{"activation": "swiglu", "init_std_up": 0.0336, "grad_clip": 0.5, "seq_len": 512}
Each number is 128 + 24 x the weight over the matrix's rms, rounded and kept within 0 to 255. Layers, rows and columns count from 0. Numbers have three digits each.

# down: layer 10 MLP down (transposed), 704x256, rms 0.052, rows 192-208, columns 128-255
# gate: layer 10 MLP gate, 704x256, rms 0.0572, rows 193-208, columns 128-255
# up: layer 10 MLP up, 704x256, rms 0.058, rows 193-208, columns 128-255
down192:125097109166129154169165104099105146091080152093135189119143138108090183137099111151103133144150124135181134105112093121114099158087095103114175094150137102113160137149090135105126119108101129132118143150082119127130111123110116155102122120105128129129098162117113129108139097080115152071133147136102167124137111113127111129120121130153136086115167125102104071115115103127133125129141
gate193:053098164176124149142127142136131174153108147133090149127110119131120126069107114086126140102134123159144115152116144150133123075116147152127127100165142145138117115097098143147107130143121108146152174113099130094139116126176142119135113133147132165122066102161111146157130099145154132099163130149112174131154174102137115145108118153130119141130100125152110135133128119096111147127121
up193:115139085091111113139147091141099114145118124156179132142134121157112152149139084115134131182116161111138119140138154133145141103142175155139120117173143130126126131145132152102120111095132103131126084148143147117138137135158102149135127098117100117158170143112105139123154076116099088086148120104147179154138119122119097099134128100062097108136106116124124167116146119126160091130138
down193:127088184135111125177144105114132152150103156183117170113132158129148107144139107143117130108131163115157112139151130114140087152106129151119150129137125068119124133126104130130153124167123138147118125126104145108123101105134118102136133146126149170153117126126101128133116099170122137114127121149123168111082099092110122119117131149114174106152110100130137092068165152137090129136125
gate194:135178116139127169109109144179163142140162134136104130157117148133094147142120120131102150107126139149101154155090123085108154153128129102092147136134143088101123104122175149149143141117157106126163112094130155149148143125104157160131126132115102137149124177150158161099129111077154157142146131129126112116142143160135124122147131117126113148125148162080142120138165125150116123131122
up194:119134139100103104141125101109183169139130091084124092108112160156142164128140120145165167135100175174101151096143143135135161127098109132123142172107116166097112119119103071194122141120139157152132171131124128109131121155146131101111049115091146170167139124139159119122143173135159141104170160131121103111137093142168142144122139103147112117103137163121135128120138145078132114106128
down194:093097145159124157089117127137110111152133110097094114128094158133116137138118090136172139142113124130093133104142119100125168133122079119154119148129133173167140166157174149136146101148164162163107117113117129079128093138122113134122137126136100211128124153118162151110145149125102127078135136134137142162112103144147113159119116135134111139145114113168093136117145117175126128158143
gate195:112104127104105098139118103125139133131169117113131135146125106114142140145117126119142104132153094115150117145121149122124131114145104098077151131113135177163154113142153166129152127132170158145113084111117127106125118124127172119093103142146151134160147141130115117145093144142135133122117101134138148150122126117126138134084130114149078168119160134130163119138101147156141128142107
up195:058196103149109118101110121148100145131082155108117142096145143123126139180099138142161110115094114119115108078183153118151113151123124099095114186082104152116113131128161096131198106161130161109161113187116151148154144087119130104115126132101122112158132172110135116127123145143149090135135137125103126095123108152157145139133133149106136120144098143095146106134149100079115124145123
down195:154133130074137091133150102112101125092166094126162135122134143151133140112100114132149103153122166105122126154126093133125122115106109117129130106157094053126122102149087149131129092132127109131094118089136091123104135132118161146215110119165177123147131154147136160156098154144132154111122153114167133150188128107149131125117118109130113125122136124140101102155138149131118087138133
gate196:178131091123085141129165118083151101146171115107148120129089125117062126077118136139139130142156115164084105124143155130138116157118166152110114119135145148158124105113164151112150147123158122146107140119119154122177146156112071126169059120128082099098159126110106190112135103153141125153102138132139124174122128132144119120155128146115136160149115136051126100157101096134174117099169
up196:113162156092160162124102156116106124129087121114130134074131115164087077144124116114138094109157103169133100147131135142136153118141150143121186082052099125145127159098149140136133129100106143136156137120110158187148158114147112131132157090090110132155149100146162117095108130110139140127101165133148150145137115142151081121140104147127137142174112096081127116145159127109152146110081
down196:178124142091150139121099143144108130137106105126139112119145100107139088114142132149117142121096161189136096124085163128181138117140142119115178131135136096131120102117153105127169130124138099082135119143176128103092153106154163153120125118087112137115156149147105108117129120159123099097143134119134136120124064128128116097160093149130109119125153133096085132099150168160133134125135
gate197:153117153130113119099145135139156078113130162152134155137124086161175095164142126134103089114152106113121112157142121111141159113124093147142138101097143152108082099184121126162082111131136138145137111137075166151174169135131114116104131157081112104167139122114164157153110110156127136131092138158139126129143116140156074132120140114131148122127139129104133134146109131106105159128086
up197:145130167149124142167149158168134148122145107135109137119170119160072106125109094149126102105126125157116137157143109125100138128119126163136162136109132142156117102097149172169129152106129109139166125150147121112145156112099084159099160084113096134121164134144117138137167083121139129122086135146119096095117102156117180134136094095146146150104136167126152129122112157153059140152118
down197:105120120115134083141146149131096156110105077153151087154111179134117154132141120124126137156111140096147180172149134121137110109155178115130127126111167195134149146127125100097159149181188091122147176118105155130087141085148138144134114113120109119093138127164135155139185119117161148148087129141085143114067127100093164126116115151111111163107140157134154145138086112134146086109110
gate198:130128156112064109121156157122110121122138169169094123175143119177141122142158147115108129158093152106106102135122166114136144156133129167110111134128067168127156148111144111130149075127132111094133155169070096157106130108104119127154183150101119138115092122143129095169085105122153092132118117152138136134112153138156096119133092098077146160164132138096116163160140114153133114176146
up198:091164101130124147160130123127097181123132112133112171073089143088104141138159101111119116098139126125129121129148122153127138134111161168116101106117139088140110074114122114133123186106113167146143139141130156116143117120187148123126114140154143126103150125138154123127102139130157188153141130150166176133138114149131117151095147137146148125121128108176120126160137122144088148165107
down198:123098163136113108156121163125163134119147100178108133129104117137143124107101125121151131120130152115135158131162112152087155074123127136116122099100130189156096106147159144128146088121144122082095112154120102126111106085115148138099134136132154115177173103158119137130131105122154104151158142125122155141137121131125148123175115125117118116112115157131125150127095132105133129113097
gate199:141165156127104119154108104162166106113102143148099186143124102171142146049081164119173114126141127104121124158130104144158139096142176149155113080099118111141115124096080109089096137133129115161101144123118105109146123109099105131110116132141094139119136148168147089132155141086174117150104120161098191107112148109088140141119154145130153129100128137122141145145070115116121115091143
up199:124091143123110147100129171132140166167114112097141103145124158147110110136126203146115138137164159100081123126136110101119130086117114178130131134124121107112128136158140146143153144126144100137102085155128118136170139124104107098101135142108140111100139114114135103101143141124111087096110133140139118095157123134149108145115146073120116138142162144118119070136061099104143133112140
down199:116150104113164110104134109107094122140156141124148099117140158119120126141117101137127114092116123156129137117139143120094146143108121090124076145138143112138092147117108117133150094107111206115150148143115127123097122133141176093041120144138115124130131139087181140141136127102104156107157134154109111123112136131143145169115113105125076129104189141123140125095126184120154093149101
gate200:096113125132121118097123127115170118145115122113107183149118102133132082121153147146109077126124148144139132097144090112150112102128095081115166172112120154124133163110112127141146136174158118165100126130107121112133129149150121117120099126095136129156136098129115081176084089104159108104124140143139101123106095169160082148150086113136105104130131132093092183083135133083133116162104
up200:101168081141137168140059103116151120100097135178146130153151071143091176126143116144122118113119106121152120096174072095105104150098117128132124137106142122105091122109156136170099136091117123111110124124120147145134183150130116160155161138194107172128110108109143103103131103129087128138107136131143127095108122107112168158131170160126168117116063107087145112155117131135119118164124
down200:144137122105121069096157155090134132167123135144126138132160154134134121142076130118122168167137123144141102148099101108171133125116152101114115110148125147091105168125151149126115158154137159108161146152098165133153137134140148098133113106106116128134137124120100143115087153131149123128147112115112140145135151117154122134187103095140137117100110107117098086169103118118166128122116
gate201:080105112108157122096124120106121164103152083161147124145170163088139162117122118112164145119105151143149143138096118160092142133160121078110152120101151132172135108159157155069124118162118150141112135188093080158116145147136158102167150118107165144093117125120132110177130170113126136138147104110160134138126103146138155132139160134101136102160103075131143133171113121146163142106106
up201:114109112116143146132139133123141144112137121144103121102128153123148123146088122148146110103115122146112133122096130133170107154143116092091169089090163147127088133151136076122154137126133101111125116050095117138138121115164084125128139101149110113161133082156125150101121093138139126139147085108110105151134146092082132108066102139130143161129118170136137150150072127129123111092177
down201:168131144117098153159133114093116094155127149096155098124134100120134140138139163127109117150097118142106119145126132147167132180170119142182131142177128255155121105132100192129105138151100088135122129128158132147107120125140189094062147155149147140119151129103132134120113132110132119134122112116112110116101106133141128135162136115140137104122124106117133179088135132146128122118106
gate202:134113099113109106112139111148140135120102122123123155072127075147103147112095104092125161096169123123147095093168129144122090129147129115140130164100128151149123118110077110067168147129159138137153151111119126157151157151057118094154147168164115142133123132110134142110155141108139111111131100119134144175134127144135133132186102152157131135145151079142127167124135154143114135148105
up202:105115091138125121112113112128077127119140114101165146063144095139159137139111151167137133117076153071133147108122179143107124084084108162127126120132111157138146126133148120152103144118107175172150123138092138134082104147139143132140130126126096117095127103085148123088104140107120117126135094090107121135115163129175155116086134107130131134131163114114084125151106090136144146125091
down202:129135129094124088059124128137117137105119097087152140134122139142135140145095128159136150134092098106150141114111145107127121171126140119097094101145151085132125184153114126187115145131102098125118145142168129136125128113139111158182140127123107102156128175135105145134124099124154129146106102108123112131114141137139138124157128168107136148101163128099114170115108141130113138116129
gate203:133155114111134135129126132132109149141114125140122119146089151190145108085124107141106120173129118139128084130115150096146153087124152110093121163103128125109133100127142139126105172149140156125146147166102109108160151127116164114141114098139118137135138163074197159168141140143141125120134129129139125132172069135127121141128162110133120112152148136124143113093119107099156144109154
up203:153151111111103130132147118090141128110157133153127131122097112167138103116124124121172126144115137117119141093105130122154154132166122083128131141142161124107107152105158122137103129174162149184116126150111120186098126095162101116149105113157118144134134126131121126131101109154142102153141120151137118107104170139106142146109135153121146093155125151142155133142172158108121095105141
down203:129099136079120126111136171144109144084134141129114137070120081088096105118113176163096135105131136162118163127083114107109091125132150108125126158166133059111137129166103110152103094145135125120141092114128119168120153131097171112118153122073138121123129167148145078134142155148128130133127146128085118141116116114135104173117151143114136149105138123126098117141120104139115165164180
gate204:136103147093142131184125114128118136129124167121104149179104096078107126144127142179107090119131113169167109112137140142076109103128108113139114133102138141133145102121165146116121125142067107154104176138094084116134096152130103144127076092137133149141120080181145126122082084148125125129136162152106158111111162118162126114100084117123155147086112116147130135115113132107160126108154
up204:112140107114098137163122129154126109119126126203112094124132122108154111134128162122141166139124169111144125113173074152140127113164137077101107111141124106071122088148100137150152147153128124116105135146128123140112182101104143148131092130128119167123097129103124152140140137150152082155075121132183109125150170065108154130110124127142145146169117137073114098164111081120125124118101
down204:121117146160142135126113116104128169136126161086125136132109169099113199128104085113119141162114148095099094150143136125149101143100146133097140139127134156100145113116085110157132126144161134169112147086116091174167137110120113106170136106097109122140138162152128125115092155124138146142112113127103147084138130133098096124115136117099068130135102115092154138107171128145144107165141
gate205:131129128135116155116144135172127101114094096148074159145134165146144123139123124118076164110119148111138126155118092171115126165121072133110109116166126146105097115107111131126128128131109124134133153140100157160141106155127136117126126060110112151123175123105130127137152120072140108170106116125139121108192127146090137135150163142130105163110131126124096172135148119185131127126139
up205:159150094110125129154129138103130071159142102125127105151182110138121133117145130123103125116136151088104120119129132119130107134148099169133126115103126126120122132135110129121171139112141101093094125112149169153147141103150130156130091109135125110135133143145089148112116147094054070140162144148128140143129113128136103162151134163122100162160082093166105112180114126148153120169124
down205:128135136162147155148146063149153170145143149129114161098102151138143066156153114151143143135102147116100133127107134129133177142119118126144111120123141144124127144098163165093136092105134138114153167123127118114100093132155177130124121118165093145092130149143178097127142089087162113125111115131147133137141141094152110132135142160152166153144143123139165132124155104085116146141135
gate206:119138127129127119136132132147128121112131091113178144153131156117134130133141114095174097138057123141121148115148152150107108131152133102131149172124133142084110151113115148097144139117137139129119161112107126095132112133141132113124147085121113105138105109122117126113103110137113162092124145106152111111173108121142086160084104074145102105133160123120139136099183123152129111151142
up206:135138128117100122129155118140141142082136105119145141115131117147148136127109139141123143083128133149137084124134083122120139140160128115121135133136150164131104159126126101096145140104095143111078139180118122093123142170154127129155136127122151105102100105114104153127105129128157116117096130098123099083136080112181143136153166140141154116136096114115133156125085112098091136122106
down206:104096093127119116139132142114144086145118118113088173125111139106127103111136142126130106164116128111118146117182141127111094137107134135113120101151087080131140123128132180100099094139092102100095104134131172157158103140149132103089127132094127138124128089138154154099169130147055136157124166135123122137133142126123120118113109084086070092102126142184120082140133122122129113122128
gate207:098127114140088129144114143138148112164087087123140134118141080129119141097103126146128125126153116140148130134099110136147111156117100115117118136143199117164133089162172135090154119101132117126087136085137147111155182148124102097129134091133167120113124119141125137150140163109162123136128137141097076123109164159128093123163156121122136128197124117138151153112122155138123122105172
up207:127169132124065152099148125110137109123123134110128136145102098149169085127119117145141132106116101147113116086117127091107088169152147134102125140112148142131159123142125127127183144137125141095132144183142100084107136122159126151112103096152090127098125123122136156158125152118089086130096099150115125141093075120107119184126110124177148149100118134114134153145124080126168122134100
down207:085149149099128094138113142120133137071137132137166150149151101121143135110092103168132089144134151103090087137106141136108134166142129162092127161134118114130153114164102169122128121084104147160100103156169131157154087140112128145165114147143120157098093095065150098110100140166117095153160136106155154144140113160132119115126137087140169149125095111096164166172133136089143121175146
gate208:103125143156148130118146099111148130126165151120143076152091109110128129147133167124138134131175118118185128138165124149082092154128134125111158136125163131088102118150092081101092164125126133159152155099144158145123114147108125148134114136123160147160149145116094117091132143090146145145147121136136096107117139179142123126131070085128137115154097144114115090115134090151141055144119
up208:155176150142144117125142110137181129082141143129139137123132163103149148088134100142182131131090139109154135119101107141131116159146146122143137130150111105176106117120116137155114175136083174085151101144139131136159154103136149122129151113118124167147129110135163111113127133152138157154128093138123170094111145115143146088078189166128132132125164158136160111157140158106116167116139
down208:109113146157112120176088097136118125145182090113163117138101118126111157134159134151135149130166147112127168107106134107141126116112139110147145151146129149129140134148100120081149159095155082119118174105106146136106151123126175138136086143122167135092103113114087084125139151148112128080120163143140122113137124133105126131107096166113109148130137120108128111104123115141111119094115